Weights of a small GPT-style language model, trained from scratch on English Wikipedia.
Size: 8 layers, MLP 1024 SwiGLU, vocabulary 4096.
Each number is 500 + 50 x the weight over the matrix's rms, rounded and kept within 0 to 999. Layers, rows and columns count from 0. Numbers have three digits each.

# gate: layer 3 MLP gate, 1024x256, rms 0.125, rows 763-797, columns 128-255
# up: layer 3 MLP up, 1024x256, rms 0.127, rows 763-797, columns 128-255
# down: layer 3 MLP down (transposed), 1024x256, rms 0.115, rows 763-797, columns 128-255
gate763:458502543554501422571478558500541560531477500562512540466570441490473579438464440519619552569449576496474522492487503441479445424541462522446522490351521548519518458596469487436553407582404533477488474500504491545454440478523478510444527525464449507525493451495427466473493533534571537582493498594543491563628503459581546523500485499531555577488457545489434535460547511477497527536483
up763:529567511402574501510522458544493522482439427500464528535494604524456540472559438523502537484539469485456528522455550550534558494521463524382490501486496580434494513547485393511451462466473428437544484512529519501503481569417542460564452500544574511465549412493545513388478485523453530573541528536543475523485533537525547523475510466523528482536421457494524480487512546391510456533361
down763:451459498498510466524433511474553537586492465554443481430473461560536526517613460518569557495513537436429489458477480453452538533504498541593532570488542612471657472495530524450452554550475514492488504486513516440543415451484486536484458454501414497569600511599486536473571526508467484639448568544408554411487484541493591495522509420468502591475539559462441574463500440515474539406487
gate764:456551514470568469517488480433505556482569420605433504519531496535523467595513463481532436512516450558518477514495575561570494610545579457587553483517417465450453571422581515513573494495409523471552508444523540453503491516518568457537565433582588618547455513499556401645461523506441545404551510618489517544528481457399407504546481492573492432544460538534428536527441509518449493577498
up764:495545450405450489521546507507521538525607561506470400510563572536618504599459520514518524555589457534495495485512550578443463488499449502502551551403470526436414461499451494546565504472425408484463484470504578566484505500538495528540549618514482473560451417474555514549515564451437543446505497602474576482567583485606520517515520454537525551427509466486592592493549522460523580448449
down764:451458438567503585413525527536432473506492489420482569520484467594520439452486447598488476510428541541533447451504465480542479474471526543438521477480486656522453487494489467483482472577480505484449396576439544495461572543453418487542494536593435505569466472484530499421468494511537575500482524413474409462519512592526471441423432517471400507445479495454471575454554547517464517613573
gate765:534505451481464484458528543494519475475530506377521449523481521480407467440500534539561533524459472442490534496435550610455468472376530553491463507589466486502520417448406461514559495433520528531466488417496496505435501530443512468539524539491515576551598460523532456475547375543500524492487577480527486508466510498470564561451532471556518570493597521487471480485373527529507476492497
up765:446536502433453536439482543538509517476527473481471423501495597540558474472516479499474551517447622552478505386442478501575446554488523548491510564417504399467510534488432513538501555447481565576512558391491528507526488527508549449548539657467562582640503500609450442542512452501515504487448516445498448428552517429544574513429452578537494490595588455512532498532520415529520435559489
down765:493492556430521474490459417539508547513517483559485409536464538537495567525450447577499498603452491570503396513519533470548520577462501540503502552505428503466533514518448574475517516523447466554474511553450407523533433518463616534553486518609513503412477485512390419512502495672547537493476534495488446469524529484435511513436449416540470497522521455494537472582442471330598401470589
gate766:564560519552468557468566500483433534479519456519587476477486467461488541495510441491510466474437551467465443424431591552495507469520490470441472495492513507434427495636428560624539446519437493444533563556563482528492536440457477549515597487480622509453564422543359489445396569486418504494395436543510468506532455418498471443544548558418384558525485501591514553474544400572518566485511
up766:483572485536519391478466513506585525478495559402527455501498456455463480520494468609483518405512542501552549508488459460462473461523560504537486465539492597384453465488484627540586453511439516574580505448548508541546477482485536538534541510434513534439607520544529569532602467469538485514343481529484455537521435462462605464547476491577451457546486558514633506429548459526455453504530
down766:431487517505434540547486482482437522471464587472480543478451458585512514527420524542499474471550586506479445458506561553643483482533502442495531530507499550586488511455596435436517542489502447549479547479582480483476539499488431490530480551504486466563465534584523500455384484624397440499463512485506541601384455572551506467397484482528405567512516559562515471578496548621564587598473
gate767:547525545433521431457523505456440442499429419557468470504503572557469493557669487507493485551585441503518477504565479461497450537487633500545423561536560567519530402510454459584488491443523507400485427567417570414484484501522465470443458584495410454488505526533523466510490428450465527510491472513582533470564481462476492462555464599536532474499514441576515551461524491421448549488443
up767:527543531482551480465544468473588452535447420431501398522485504513570498511501540518486392644436491565469483420497442515443384458442594496545524541501519546442499472554486496528404462475530469549467446503552539565467431532593526547532479445478470496440533476533471474521533542462449488515444479551570639477478560389518566418476476529521541450444479505496459521451533508424498495499528
down767:497462460591506366488417552569521515607522556520548407457517516413515413450449460550528471468529547432448564529515489530479489588567507499413598475508531509524531495427476444419471522543520571517489452541576518527506561567499562455504521497539557494487412511548513456502506529481519534578513549411546433518501481451566461466513580386521496523485518466516507537547538534503598462534521
gate768:583625482446434494456479572476471528525497536464579566478496499418536472458514422494432487544534436518449474560474505439498464484513483582433465537502505548470513433536522494445517408545518479559471514498407506513542567582568558519504552483532539481358454567465506429567428519544438493514609396503496444557439565415548558575546481578569454530452468554454467541503494567480483398517415
up768:525445439425491390503495430522433468553582523420449542466420494456537412536508450526445478486485479536510484484422479523437456512548476424436381436511460575449503512483469521505507479551508564459545418454435376591617426520412525516436468452500512500504560538444504500472479543464539507523538529438516580552403582506519367497517519522508604557412496498560500549563487503467477496470477
down768:442424426430570532480521486445463483552508501511426448443437509558468519521512434461457530560443446479460546447470525431574449517467432427488490488504431484504570432515509443444376481498471488512424461482523514510535466483479439571686511499495402540490453479496513545531512577488551503363504497418464545398506558490545452504498489478504514554431500599463514465515355504533529546582539
gate769:548477392489513465457534614477571509481481450497475557434499410533522493449598475406562456492500451540476410576542563484467482509513464471535425543499508593433464484475400589513466502511529469534509511453459597502533472511491564419417503519486406463458512496614525497579397518523538481527496497556491582480543455404412496573540450489401506504494501435449494456492545498472523463485488
up769:505525496515499481576425561550546465515533469574465544388428429606499483526525476568546507444483505516448512547503521483431477549485489461515522546517537546588562490528511502543609462482535486462481562541442495542381527505625507497576546540505461527444493594538518406539483614474490459508549552438499569487443530547448454471510486453565485545519483562506565491542537478552508533488567
down769:469480424555516502486427491489501579491506548509473417485490496559469484576534466515510573568599511478510512530537484405517491455484488462388566528422557545508465521444515538489426478516507470429512532517496396475499491522550488620560486455519503481489513655486461529538518472527500494533432573431537564568489484552515438478566502576539537451558492475550580526449446464483619525454534
gate770:510549506548468440417454468446452504485509461538519514433522422618514473642545536534578471508491465533545578467489432410479496429568513547482476465512497505538520525537429476548543513603440470546502473487394440516541493580508533393489531489526577509413433469435444522476519444440537517465514548462473478543476499441488568439605553460496494505398521433579532506531520463486532568514432
up770:469514476481498485477542411439493490535482497502566479487563525491492518468585530489530550553483435414536459509522479546458507470482471438576565439432496588522455406530535488425531506577501552447447527472493425430513536543532515443471427539537560501512500459490484544421454496456467458587530450483510463436561513487505457469533606525577608515412508440516496545485521508511434506542510
down770:448502500474417419489490475435546591491447552500477502440513437463520437424486521559555529560469546493531465554488507475488472451437539405628409554519474447569522514456524415583407462504532480497419508498491527536458511485362450487453542527377460469498488452567506384523443492456458510522500496448522483450545440507553458447452537459595579558463427463473505526527390516599498504568569
gate771:605528503403522377586551503495496429531515431485492497553484505546491531520523473521483504545475464550484534490469583518479512509531538447480522407448543516534389425455514563526517418488446549487456512466475530403421440437484429509508448641513455479459586495634464467468548538540528529449490472574440403393553408440471593443591552460565514520518486487471486488518508435491542472422507
up771:522530535523447534547492581536449527482521560508542418504473550489491471502474509485502556521509543484540459443492535442562523491626573542481474504516540545534538534496442472559489478555490438479464555472505437507457531433531395568511495546505532468470505470534442563472538501475467474493469448448495412562414505490557522450552453569517462450433489417528604524427518575446538573529669
down771:491559490512497493474491499428503438410401401547543554497437471413423466483469508539520496585444494452473601455521541519482478569433507575543488491410543531397491490537522491427475430526513491577594440558504490491496482469460499460512545444481538499560521538528505442432586443447488518403491554423473505486489497524535504502483445484497491478513464428458473483553503417598527560467506
gate772:510497518511472596568535477513523493496504543471543516485525529526538479532518489405552518420578552514530426459393540466554475457458487480560504497443550597580463580467419493514469473556483567512475508530478544487495518513557522452471526535524485469498480418461442410546439500418467585504417447475562546546360394495477508509468539479550525403499394511474406470452537594384530506517501
up772:445480438466451448508462403574544522467488475461497536441497488418533484486516508468545537456570526577396569532512521578619514526467551490495404488528467490460551566459541312525468503505420510548456532424572521431517576504437442547472484440454516482541558476412594589497485506477494492474524522562477443576581498518545496442544558445455547515510583503444571541561543482560538518522495
down772:542441556562423483542463527493502471563632464587504530504480524465457553466517514450528464522525511401499521475491544527513554531495527427449522414510615433510482490562439525510547442547478554468571491532495565413520533556555494483511516475460490507437495448405497490525552458487531511602567542531490501623510472605541536517448392489458484493434528479394532514486429477573477486566483
gate773:473515443521512596403419488463459494503533455600509495486519473457510443576563585481505442468446418534525522543419525544540521580493486529565444522606465513459465635557580514503568534519488517513498565494487472519536423496540600481553556463413522530569470545464523462538609497575509627534465508471438565516577484440441448520564438486460500480516508491523466415537523541451518504513546
up773:418475528519514527558485519548533554446470583474490516532379493501403469435545453498449509444493507439521502551470572518452499427546594508494549567499455496455489481462468443542543482409500470497393519538542561471533516485393574534431437489536480531567455487462507466486526560441455407508509560530461555519526516434586538473387491484549578527574520503437508506495538544493534422495434
down773:447529514537482527423523411529455448410604374489456497490544485560543431507488597534437444440538519552544508421489480530523509477558448500476513558533456518434423525426535510436564467456464504496529570409446475516441509517456483496489555525490487464634526500446478504524585502547504524524614578457448438507576492509537459551529527515443428554467543483514504409476585492514523532510404
gate774:531490532480564550536478439453411538466458490492527571511482498398527363483492475528546488549496487533522503440535489503537464498567441482396523477472467504498433596413442498538478520462478366431516562524482549496505524436535554474464489468534483462532505513451533581490486486499470515433494470510510413484424591481595494531580539474367518522447533468494558480565528470490436487443540
up774:518405435423498452479410501538547488507539434517402462546598448512528473532507507463570443480520495402525495638478512408501567497498528505466585538516532495597588468486401491488489640465539501515548526433554498502459529533479444439478553529525532433490569607536471494582489497465413452428466534495592482538490508443519498484555588546545529518433532538573485530528616490599532532469490
down774:476490451488505415529482604503538543463518512592427552501539415566517544588455552464472663499593563565440505496515433424560450558373592477566456420501463471599479521523483527485486480452495482481445532473537482538436516454444508489464426414559473504549466613502478476502554451444593447503518535593525523479501443418518499477567572471535503414405510396514499575385561457441508520473441
gate775:450541534556397460446471574364462555483551458422509500445472502562525568519574355513497526523546472502511488453447600445445392557541488553388501422507542529494538532640491547633548531495559582515502488499490517398389551436512426558448414447553500511471504434449479446537484512536517415473455500479477561569524524552546470498523493547415455438496435523563498533477596545517657457497518
up775:543524542394603590482533452442480481451449503529468465449478487431550494472430520503504528533500481591500504477528488589556526526435508406478538570505477485473405417559514511454431511625503566373533471364563554570491508419528532470424454368551440511540518512496521529583497484568513498553463460538476478521542420494383479433423561469464517467537448461551515553532550483549587437614505
down775:597410435506507469524490415459364529452467535445468526556522367484504591569575606484532492546461420517457449485595467488543549542465517529468478436484464519608559480509545520466531513443446478460433546506465507564524539419521540422496529445470478459539493495471513521486552497526465484539601480605616435539592349558458548467564494501499527517523526458437518400637492479514551573570500
gate776:573614454490546446416473501420550546387478530506517527481534413458449541526569510485582553475508514432434432496513573457524548472440553468547498609482484514537470478459503500500475458505488486456557452519550502496480474421519460415392547520485441539560498609535498423479602495469548473504484499515506493624453509521524423494619432517544429566460533469545480532466509436465381463388458
up776:389509603551425520597470441558574437573560482560520458490475513570526575384542471483402460516552502482473589495515447545585445537451452621562434399535587504389596462488505453477496508479577505464424498455539507419508521474522544565534534482556511527595445551552493417506484502561481507566518498406459473481586476499529465506429488462490494418443532554485463483565526544469505532459584
down776:474508557508416365601483506495525617488558463596486521409484545493479562412483487630458416520503573477500456456435457561566465448455478566478478415484467480465584558422497431530594562413492422487500495509539550473463453538476534467620440473439502517488398486534415475475511478444492555574539545491536499535462472502492489505456561479523431407477575548513447471508448416469532463429593
gate777:504560519495498473487495541484442533482518442513509524522471535454505556477573446549511506471515499510533567465418488532511530563597486512557408482525565588501533477483471447524528422477455492464497523503383522534494483451497483508487475513483446410537480489439459500402547595589538546528511465434519500610437432568481509469501582504401487433458534524440464538554507505416479465512419
up777:499495490480476564511475529406511467535536503561506449479590519524538561460503517630534483498450509458532513501515560472489449590456515621501513522527449541483557552527443482486564485502487501517542465504416534542526521552511560432467490486472515442523493579520456475460408573530451671525457526461489544521476558516566598489524563544394513477610490435465413474481505537433487485496520
down777:513548482578505594552506465571520476526466533431491541483515547582471411528528500460557544490499509476458515467545446424400506497429390550481634456479356444559492538482483529468516443546542554503429515489481452443525510569520481503480468529479545519486556583586536485453480531470418485508529557524554483400486559458505539491528519464522503449456541494540450423461487474523525492444526
gate778:546504423578454496512504438475553470563395435509592460485512478450505463490486469490571611549512498463521608410532464470458454478480432503517611432574498432489464432503497458537495520548508482558416501579564625518432499510524472539426510500488525565593539496509511476476428412525477518491417447455440496494525499488449422519564496452514548586526444531511524522452478415478440540474501
up778:426470493503441560483520524525602531489453593539555521521454478453533485523492405421519511452489525455526560391615453432427496386512496503538541465486559433457476507492544438560500481518439510518447476446515534473491536488482579464475490496489522491604510568512481495478411458467467511555556465498488516433498502515482414503468529419495493519492488497517603583391548442482511444463496
down778:478479447429491458491435525588592450491576514494454478557549408465533492491432423463459537485568479525577490510473508461477512451553569459468505434435438509439547573407576494498565515627572507538513427551535529493519558533482526507461341495401476514510459532504458501503600434458489512510454464572516404535482445589570504557425509462498531440502417531575590479431511554594554469425522
gate779:422498540485549539565463487494415559452464495569554604454598522445534520596485469529512395554556409418527472472484418463494483563437531533553501436601443514455543502516503524436585503535514507498479560536574492421543471487522532509497474426486539450484506488510560507408561477596554465500488577429543454438590497484503526518468542503530529508471378440467610544393535468476482401523563
up779:528587537528492607425578584523550482512526448476566444549469519568464514477484534424498569453467542579480470552537499470501470484572527474520459504536584497526447460574484534545461491486457513474546544500464487475518498589527485500485517546513551477539471481572475471587396513489460513515507433535479441585486515529437511531559524526484526502532494480555462493540433489554510472459577
down779:471530521488564450468411583458420551479471537494541525443502445559554578478492513527415442521500424508560482495576501492516503420592527479586444457444443510460519484462484457566514504380563438508525521518538574497498582508479458531521439433536467436475367564413547422561499488465524509479453556506438524533498459470451487452574610480502448495470423510393510496436521495457416523451529
gate780:545514428581454566514505494517577581469554506509394547470465501361544407511445458444453484413490496527440422553529530457597432482492491448505428533532522506416434427508542545575509518527417480524522473521457537538522419381483548503522467423444456496425546535558489427542562538453490528550480503519457441494441548547495429510510428463548561514584483553512545555455497536573518421469577
up780:468434437497549629450469473523448622506546520561421530426520456537466462486522497469465497608464514531449478468495457572429533543464456541523468436575455561551493427493482540501450486499433510481487489437498471545450380534557559589583506466501494508449545523506491496503560493459608543416492575528608515473489560405436479453448520502483531460504520473504511436475531521589506534541536
down780:478427542478541533565557387478564384495457469456508535532477543450518505581550524529509503544419480451503538403470520524482568576472583565567563422516573442430496489510436450542442506572487425506543559519488400453415490549563521421449517536547526562428499450462499444464498504461559479499461500473453541525504432469480601452429504525454373451466493555549470576499483395464542498509463
gate781:462493602454444550535535497506516515470475429419466495428381534524504488522535385463500446484500475533471467523621513452460574463547531522530568526422455609472467476515484537579556513560504405497364532507563562604372519507534581495520522459556562630499544499602472384389364465517434581517405498585493495501552525500480451543475531436423483576470466514472555471509431455435513465509530
up781:483522522540479554572538454530474448526489368495484509484357495571456434541480424618476435518467541494425486532523444452488536499582519473515627583434456559492497455534449496518501412530432390552421491545507499534459493518476488513460500481517552571439455455566535375518462448494438541575441476500576491513556460503504497606460545466432492520508461449484526581518445461482510424479568
down781:530402430485465613554438617554478445534481456383513503541504445464488499481521569626509496471547494466461588516441508473510504498491591476443517526534459531566556560577516479517399502482445520524512504499532399504529526492476446540495478490452517474594401522518496577537454459441519499651508541454493529530508532486528535511525578472550512509457455482548453543521511498495531539495407
gate782:441561474430483493524577431528561593548473514534595499528563498496415505484503507440482484533428540481520579486471475609419467503574510461513520514546544509494437498551459430445534517595427593545465514515567475567500546583524508467464528426536505471509502509443453477554501533528617483556468487469458446429488473475485424515548553444584510528494452485488515451556570547512467456431516
up782:481393490480422528505527453539509453527540496425542525424490451489610461422537453427518536465499508596428560583497478479544555478480608475508474514518508504525549558357591563463467542450549484537468520565404508500524546449563524521478486524576462535548527487552471520499565521551474503465503435512586496508490558475509569547482550371493426479536476527437473499546544563493593469517435
down782:488548501347444536476651439540459501561490448564501535460457520499583543463437455476414540523491558516529534512488505583525571488569630602475526474525512493509444546426468432510603541467464482485490575598401575432470541545531506472492537558618437494519494417489462505427498534483476509396526487543430473492505535437421552551461490516510528552526565559513472536486500532448576554529615
gate783:469594481531415476496493488535609542454435500534472490485587438407540553477496490510525535488442501447494540410513513470479502457483526487555606460520554457461542530570454429526512514516510447479473595577487553539547344588444457469445489401545520565500576439587481454548538478470487516481508460461527586560518501564516521503546465437494429497503623533546476496426500536439459473504442
up783:511458513424467500492520438470459459450481572531551465583489538549478465432474467448475535472441429649451542528521617485506553449553470549412499647507520504528510460513523572559502537605484524500543482474472529562446593473475468480451481537499489370492454505474561537401459414489530514573500456536503503538491533547416448558513476457508557414493483437500498515495569505545438496444496
down783:440518489572500559576605485452618385503452479652454539502544469515439512454443572511482425517470462530412542542454502554513472586516531487515488511471493453578600484419597479529579507458474492473518569496437463541495443570406464462559502463533527526490509480539497461502483499502515554568563446528399461534566478572523470695540467467405531579619475528449520436468470474488534497466452
gate784:498482418431600503464585490461491453553491543539423567517488538488560499465561568498476500509546489547654512555560498542529458502543495412606516483474449429498471500515507419547527587432484503485414490479492467560439521465537483439467551641570510525460564480497450444545546498519582529508482488468549461530539379519526496429438455443446392513556500462356532554470518457520455534554429
up784:463443531488374594545450358449539499498542529593475454614513524487530523493565521441552566494520539544558427365458491443408421538535489373459462473397480465480486628487458451581535499512519602436605464505530452491481491472511481476536465448449465441474467502470510494529388489563419467516465463491454617421569516489463414483526561522567523522480502483520465499582446486572460418480508
down784:508519615494508547541445518502350464540494440508417525518449425560482533457529423471381569537481470534596438507561455420485449503579536486493518527501486392501372478527591385468501463443480530570529564437560541569510538511497515509524498514572504547436551432451442597497472520583513417474516615513498572488504492560489455450497491573476521498476506494563489494549563460384470543509446
gate785:687464436527491525504563495444403460484470584466569425506563458504482435572501563562493458512469447529439493557480485558498550592538492592456472591516569493506495441493499475499536543569447404531627524565523515545472478455592527522556479546530466516398482460523527463489485518460495524539506507480493563536481524626429544455440487410534454533456546565475500491561495609533499508473525
up785:581547534512475507524450571487551446527535517441492524518526519443421514518536491540392546520475522570536438471491498493469429566535411523491502506443516545562496481563431471495521529568503519555561594503581407471493540531636473505505415386448491541492543574477581431584419514542574464574477485403480516525492541505507531503466497477490538521507466480449465560556517509474518525521460
down785:454558525490502573445462569553559508503418511522570550429640518520549549538458529446464509535464544405515480390486518405554482505639488497480495454434481500510546514579472472585509592479514501465559490443552515508545492501446401523515469517500455479509551520419476566510523491402465528479457517536555443451515563490614527446512500587408535463489513423490504416507517483589540559558515
gate786:493537563571514510522469501455565481463542525568460459450466507468476468539543561470510508418466494524598536475448467461397446408468518577487438477509435462491478489450580434474472543488481440438555548518463546585535468468485551424472590507465497496513485466437558526490489522523523533506541441525470525547584462560470429470545510531480550501471499563467434475513522442586546524521508
up786:589442491542519566498528437465567467449557513592432461467566507514473432506508491421424498455469447512631497535430586438521426466423443579473519465580485517529492545503493511526554514593446461405469480518465551505447573485534464489428539551551506568519495544396461557473513421495487471525433577555497503492467402509489452546579523590358534505535499469557517493530535477615472498450496
down786:506583515472537443480521430494430468482564563491521486487480499541610430453504493559502459484493538498512456518516520583460463436485541497564431525465627500495440451476555521483501534474541443444417561474490469441447567424512463474491411483445474598419465533593421505554500442520518505538435473546476615452509598438570550455531502521481530576423452515387465538391508452559491404457529
gate787:484571541547570589494499548497534520481540439609492547494548545527484526597457590495552406481501504464503481518425535402582528492463484427493482533473487427527437548501618497485523456451529489497488503429528609517603515524508503495476567517396456461521488414454495569408444470365434553517514501487486523430534487489476534533495493543475448585607537487432474520512451478445568602480537
up787:378493570601472504426479564508407499518508507504449482570326573424590543501561500436432523490520512483472541450499560423434461531483519503492393495510519430482514540608570481459577476544587461412471532526549509537447516547515409484565537425501549501531539483474573496480496532528454485435430452555467481497474526477499523507417474506541544599529555460516499562499448498599490516527478
down787:569521609521522548574470547446522485451481478555421490459399455478530542514525550531483457465545503417524460579454537451525495509458483482453480476412505586477504488526511554462526565467512481587526553522412503643512461429485456456567454423473502501459572518505484539569458555575428507543571452498413546461500566570514537549567459466415502482477492560503557508594631467510495550496418
gate788:568478528535512450451480527589521470440469453497496541441488524569506423485512485520523526566579544462456509473563544533501578449528540496632478516453523471568461523499533607427432493444469540515519536477464564413558436556420592473576486405495403510509483522458463406504604512534469545442487414481567480475570427507489430574545440579596488487424491525567438577470488467475530578521563
up788:511483553399554504507532595416572450457413445417486498549551380357499510426523529601635478529544468473516350498516458527439396467497557467486535469490457524546493545464453486514401500539549540563444520541543548533526542552477609513412462531484489589548463474445481527486492563457485447506496569457460627501498481426468440572501456480533433453444416445501475498522564561438451464463493
down788:513469479528523495405451529513415516561555490580516395545540613440482515536450551387438522457495490484473571528510499542484479470476499533477481515540523506508465491548452494429515424493619593431501445511460515438492521487536537450398530411446486466442514515521443590508441517541527517495571529526510425515594494471490426460586515548555455584606425492503659533428526477523458560426517
gate789:576541431554516530524513498442511569479458520514449473508569403643527465558498487582415470445553508463450450510345560465467480403548458462465530482520468552502486542533483491540604505575529517503444410530455505487541468552428466529585510472456518476524482556551418527561475529456458493512520443459588465461472520548460463522495576570462532462590600469558576533434594515520504491377497
up789:595572466497553568506390457435507500457510470555538353397568460546603476512470485535431416470570532534553508658459519409446469470583586584494389576427431563424513565506484492470536549565540549446514477455507440502516528443524494492457495459502473539565515586481395401521528425471529529585476465559582510583498453442475500497523455589531440482506470498514447488525493510541497531461577
down789:458528457514519494513534482468426435437523472381532522470527566444555522462586485574483468494499425495407479452361527516532503418409486482489477516553470564491454484467393564492503492496435531532541440439487496472527529592429494539456413531491449528564426526467510490533480579401482474444446471445501541555484558476449425589477427572549485439493568480538491617443537455474539526500426
gate790:546402591451448519485544466467546509518499471539509437509434486460525460494560457500524501524506559510444482449559503517471497491372446527535451433512554471502536561507541486465464632572385435452494580566453557556416508512554467495458461454594483586493453516585546528466352543364548529485520537440546602575454490475434521432486410459583549442554489567546503488526520534519571568484572
up790:534516413536477481501527552461475569454503526547551406472529496458537480490589561405555571425463397527535508538451518580586522529507485580460461563473525501436477544461465479538524454537523574581499428480445496476575510466527463463473463543511517424452454485469581442468546569589481486509480449578457440529568524487520544445421466506488479575491469494440505647568549391436474549533425
down790:448613515481452502468542394507600493518492566589527426511584413478522535497561420560624575527565474518542492506571530452439398510514457517546535537549466501481545531521567414473493465466558496558494574475478521461559460469444467523499555424473556462500458530508501603536468452489423480475500518473467516441595541543579489484557501460442455519536449445391518469554533498530522526496533
gate791:427524450554484431547502496454436513495385440499457448541477459484452551480488515461550395391478480490546501485493478556434441437536541527534521428487442457521514560458425482380439537465554499396483472494481528448532534576554472532527487562535482480559507404508499584527533492623541463551419525508468511424485501525474482586487460565464526489506530452407511488414510561532502533474421
up791:486550470525528439506515575501469488546455466550621497591571550418471476532470540444558464626475505552565519496453490519570508510531537586535432451596551587523529535563525569509456533438505491470542515452474480614506518528486467530508462465407511436458385553547468632391487498486533458477552494488470380515422501459541442503511550514462414471465460500446482417590450517514478434481476
down791:457532557507510512390577468436550508574460491469532425492468510548547580451543499559480514504503393557448454478512504559503431540504563406626554502653520424498475542526452525503451496512485521406481509560504453476406478504505499508452505580489485515459362454461406531443434511472538550437524529546389479505522501528590438514573526593516446514505540384424497498422396466623524509467427
gate792:443537517483514466462431514595509550483495411515509461425471469519535488446520532527592474481563421436495481528619520499536537598443481493472537499597465500453487525438527502465545556590433541563544449486486466492489487487599501477390552464460502537471536548488531395442606589507452455431548576497524465520491599468467473503501471520427579523425628473462468518473518527546543527513517
up792:476544483578571541488544533471458492516457458520554497488477378543582477536505500483549505513614497488511468545530536524523451466507497477575514490487489529486478434434470529431429435525478564485466510527461453547555608484500423496394532481531418419533496570524425469408589485500535502513453543553513515481554563462493529588537413455458505510485553502441521583533514633508472364489604
down792:495549504520550554428502523444545546524454384538533419424511500535518440489515440560568454548529586555476477476503506540480504442522494554428468434471550477478463465510591521558538543519570563461412549423439511542472517519545547467520583527427540532460594414448551482536564560494514484402515468501572430479569567494507560472525481536426417530480551493456457512566498533496539453507504
gate793:535532549475556454534435511489439484489441441590522447598482602487581443493486441479414499540500567539489572507511432534434418503521488541490508589494397496414534455444509484509483572578502505524469571552419503504521461487484513422517573561536477448506536603575425464528495560486422568558493410558461460526496582475498532581471494557466541539508463521473555547521452503489379479435511
up793:446533439382535506540480409377458553503426448440486535567538529473513440458515454435540576438488483430547531443498476472477431432492574594518535525435469432354430502495484542578527499438539515501412519542456434543464462501532507479517470586550489493470586553526507474525556541438579560548537507463501483543455468558448509574407512472542491526450517548414539545537442493510504577419490
down793:505509540457475582628487452417575485537494587511526508409397447488569496509438507486514435509531522496540446576415507434467523487487564586462496514502540566499474494552593540574446453588469517514480520477484515473475413562496468417532464496481503509418494412533546599497466503445634576538481443475517525482447513567438480511484456389518447436548427504542553532525500549467471486422390
gate794:564522552406520512569527466496474431436524526552431475519465551536501523479572388508394494449484474473475515480490521408477556466519536557510467489513501521472362503525450453407513513540504426438499506561457487477432578546484506431471514563471513352489562508511544478472465528566435494508499572564525524525520556473536435507445567503520517557473406464509464502503520582474551522448562
up794:502506493513511467569532513510418537601509454521487635438518549495565557474582484532445587454518441491463476631528497484438529489572579566574471478477503500489467573501478526485536550586532540485508545587482545543492434495464572503464570499520563552460540454541432466538490552507487461536511481567433541493515516557537530470429552498514499444513468472507402520442434495431612420566514
down794:477494482527534542506491515493440547461439487470513530547468504452362497493548487506463489462441474458496510424584534430460542503513515528443454467558510463616528524458487541567503567507513463466544487481476535558543533488496478560496465532492526499569485579442508501508494551392503485428499410480635461470509487456485491507550390435501434421535456494550478564465560503490463408493425
gate795:465540451498611540443547508523576536463521439477438474559509429551531547483559483601477384525484437550466553466526459466517480456479503540462478467472490431461431460644516490546490531522493456462569483506530542572431463395508521489450426545452459575528490481555395537557456521508412431495500482562597570493563547598519520504470572523477467512541436499577508599595450564426607420505518
up795:597494490431508486520489434519498489496480519435549526470469554486486565515458534559426571475508502472533561519470614475548569480528486536498546536577566500578551389489511541456485404466325446523478487485482558438522586473452533590551481475494468490465420465475471463507426470459478437513440499519471470540394539525510423554471467548425478479537511477512440495431450571591493517517506
down795:439472475446490641493485447584565463535454466530524493513478584446549566498507548453558503561449576546575425501453540465501549421492443460545565569446550519582387572458483462537479511510601488462552529519519542577524383649538487428580399454437536441481495516500519438517513474501592550590509411484447521500503564566517556563430489467567554489497474441548462465512617499529384469485488
gate796:535512551461480570359393531521458618491531503549481541471483457366500571496470518364421511472487620459523471533513471576522582545508567528430482478529410550486483539424497428445646464581469502471458459420494529607463545523534461456467514480480442484493519478465588494497409489478463489429587474498500543525435436420551479387465536540592537528487572532519534487483460455442537538552496
up796:522486364535508432487391568489507498522446535456502465480625479457494454487445505533525609430466517488574429420505373549466492479493517471451492461409540539490515513494395470501522468400517464431489438534416434547457557463491468412513524489534499365471534497494600493569555473490541499468535523458495525469539603464514524547504482511483425535402518493578504570575522468553439490488512
down796:556589526514453516460520427482475486517556501426517457525557494517592489505516385481384486420416466488501509422598443562459478596509559541490458584558423481448471524446564523501529616552521577544450489492503522505468469502485559465555415556521503583528563567575472539466523496537596535441536490494510555462589535481648515420517635514455501531410488421554507531472474598500431448552525
gate797:445535501468497475491467446492525546499477563420500510514402485535572495494450486563560536518566516555521554466562484585578436541495484482406512487531470492489472544467502452591511494495448444561487507457506476568506524499554408580531522533517418534508604444506559557448521508492439474479489615540453467403563620457505509443553557528470545537511521468485516502387443499507556426533493
up797:535493583492597657509520568517512515478455371464430473494440475390514503520500393496528472441428482485437496478471450422518531572563588449461512490464599518480506480513513468408496415544537577503507495506455533496518465506445517481475519395507501508455423523423489485575498418591453500516582410483514551496410346615493462489488496490423472371518473461431494553496459541522509569509468
down797:480424377499563438552490493552493547467480568465562503492441522441479489507538517445497578602519479530498510530546472552479419457460507540520518487493471475481462562554533408486514518510476442569448507449471530498480494454558504484531436496561479518552543436536423528415541543515546511569535465468528498552494519518517455499589557431527458512495558510490534416514592469408563488480440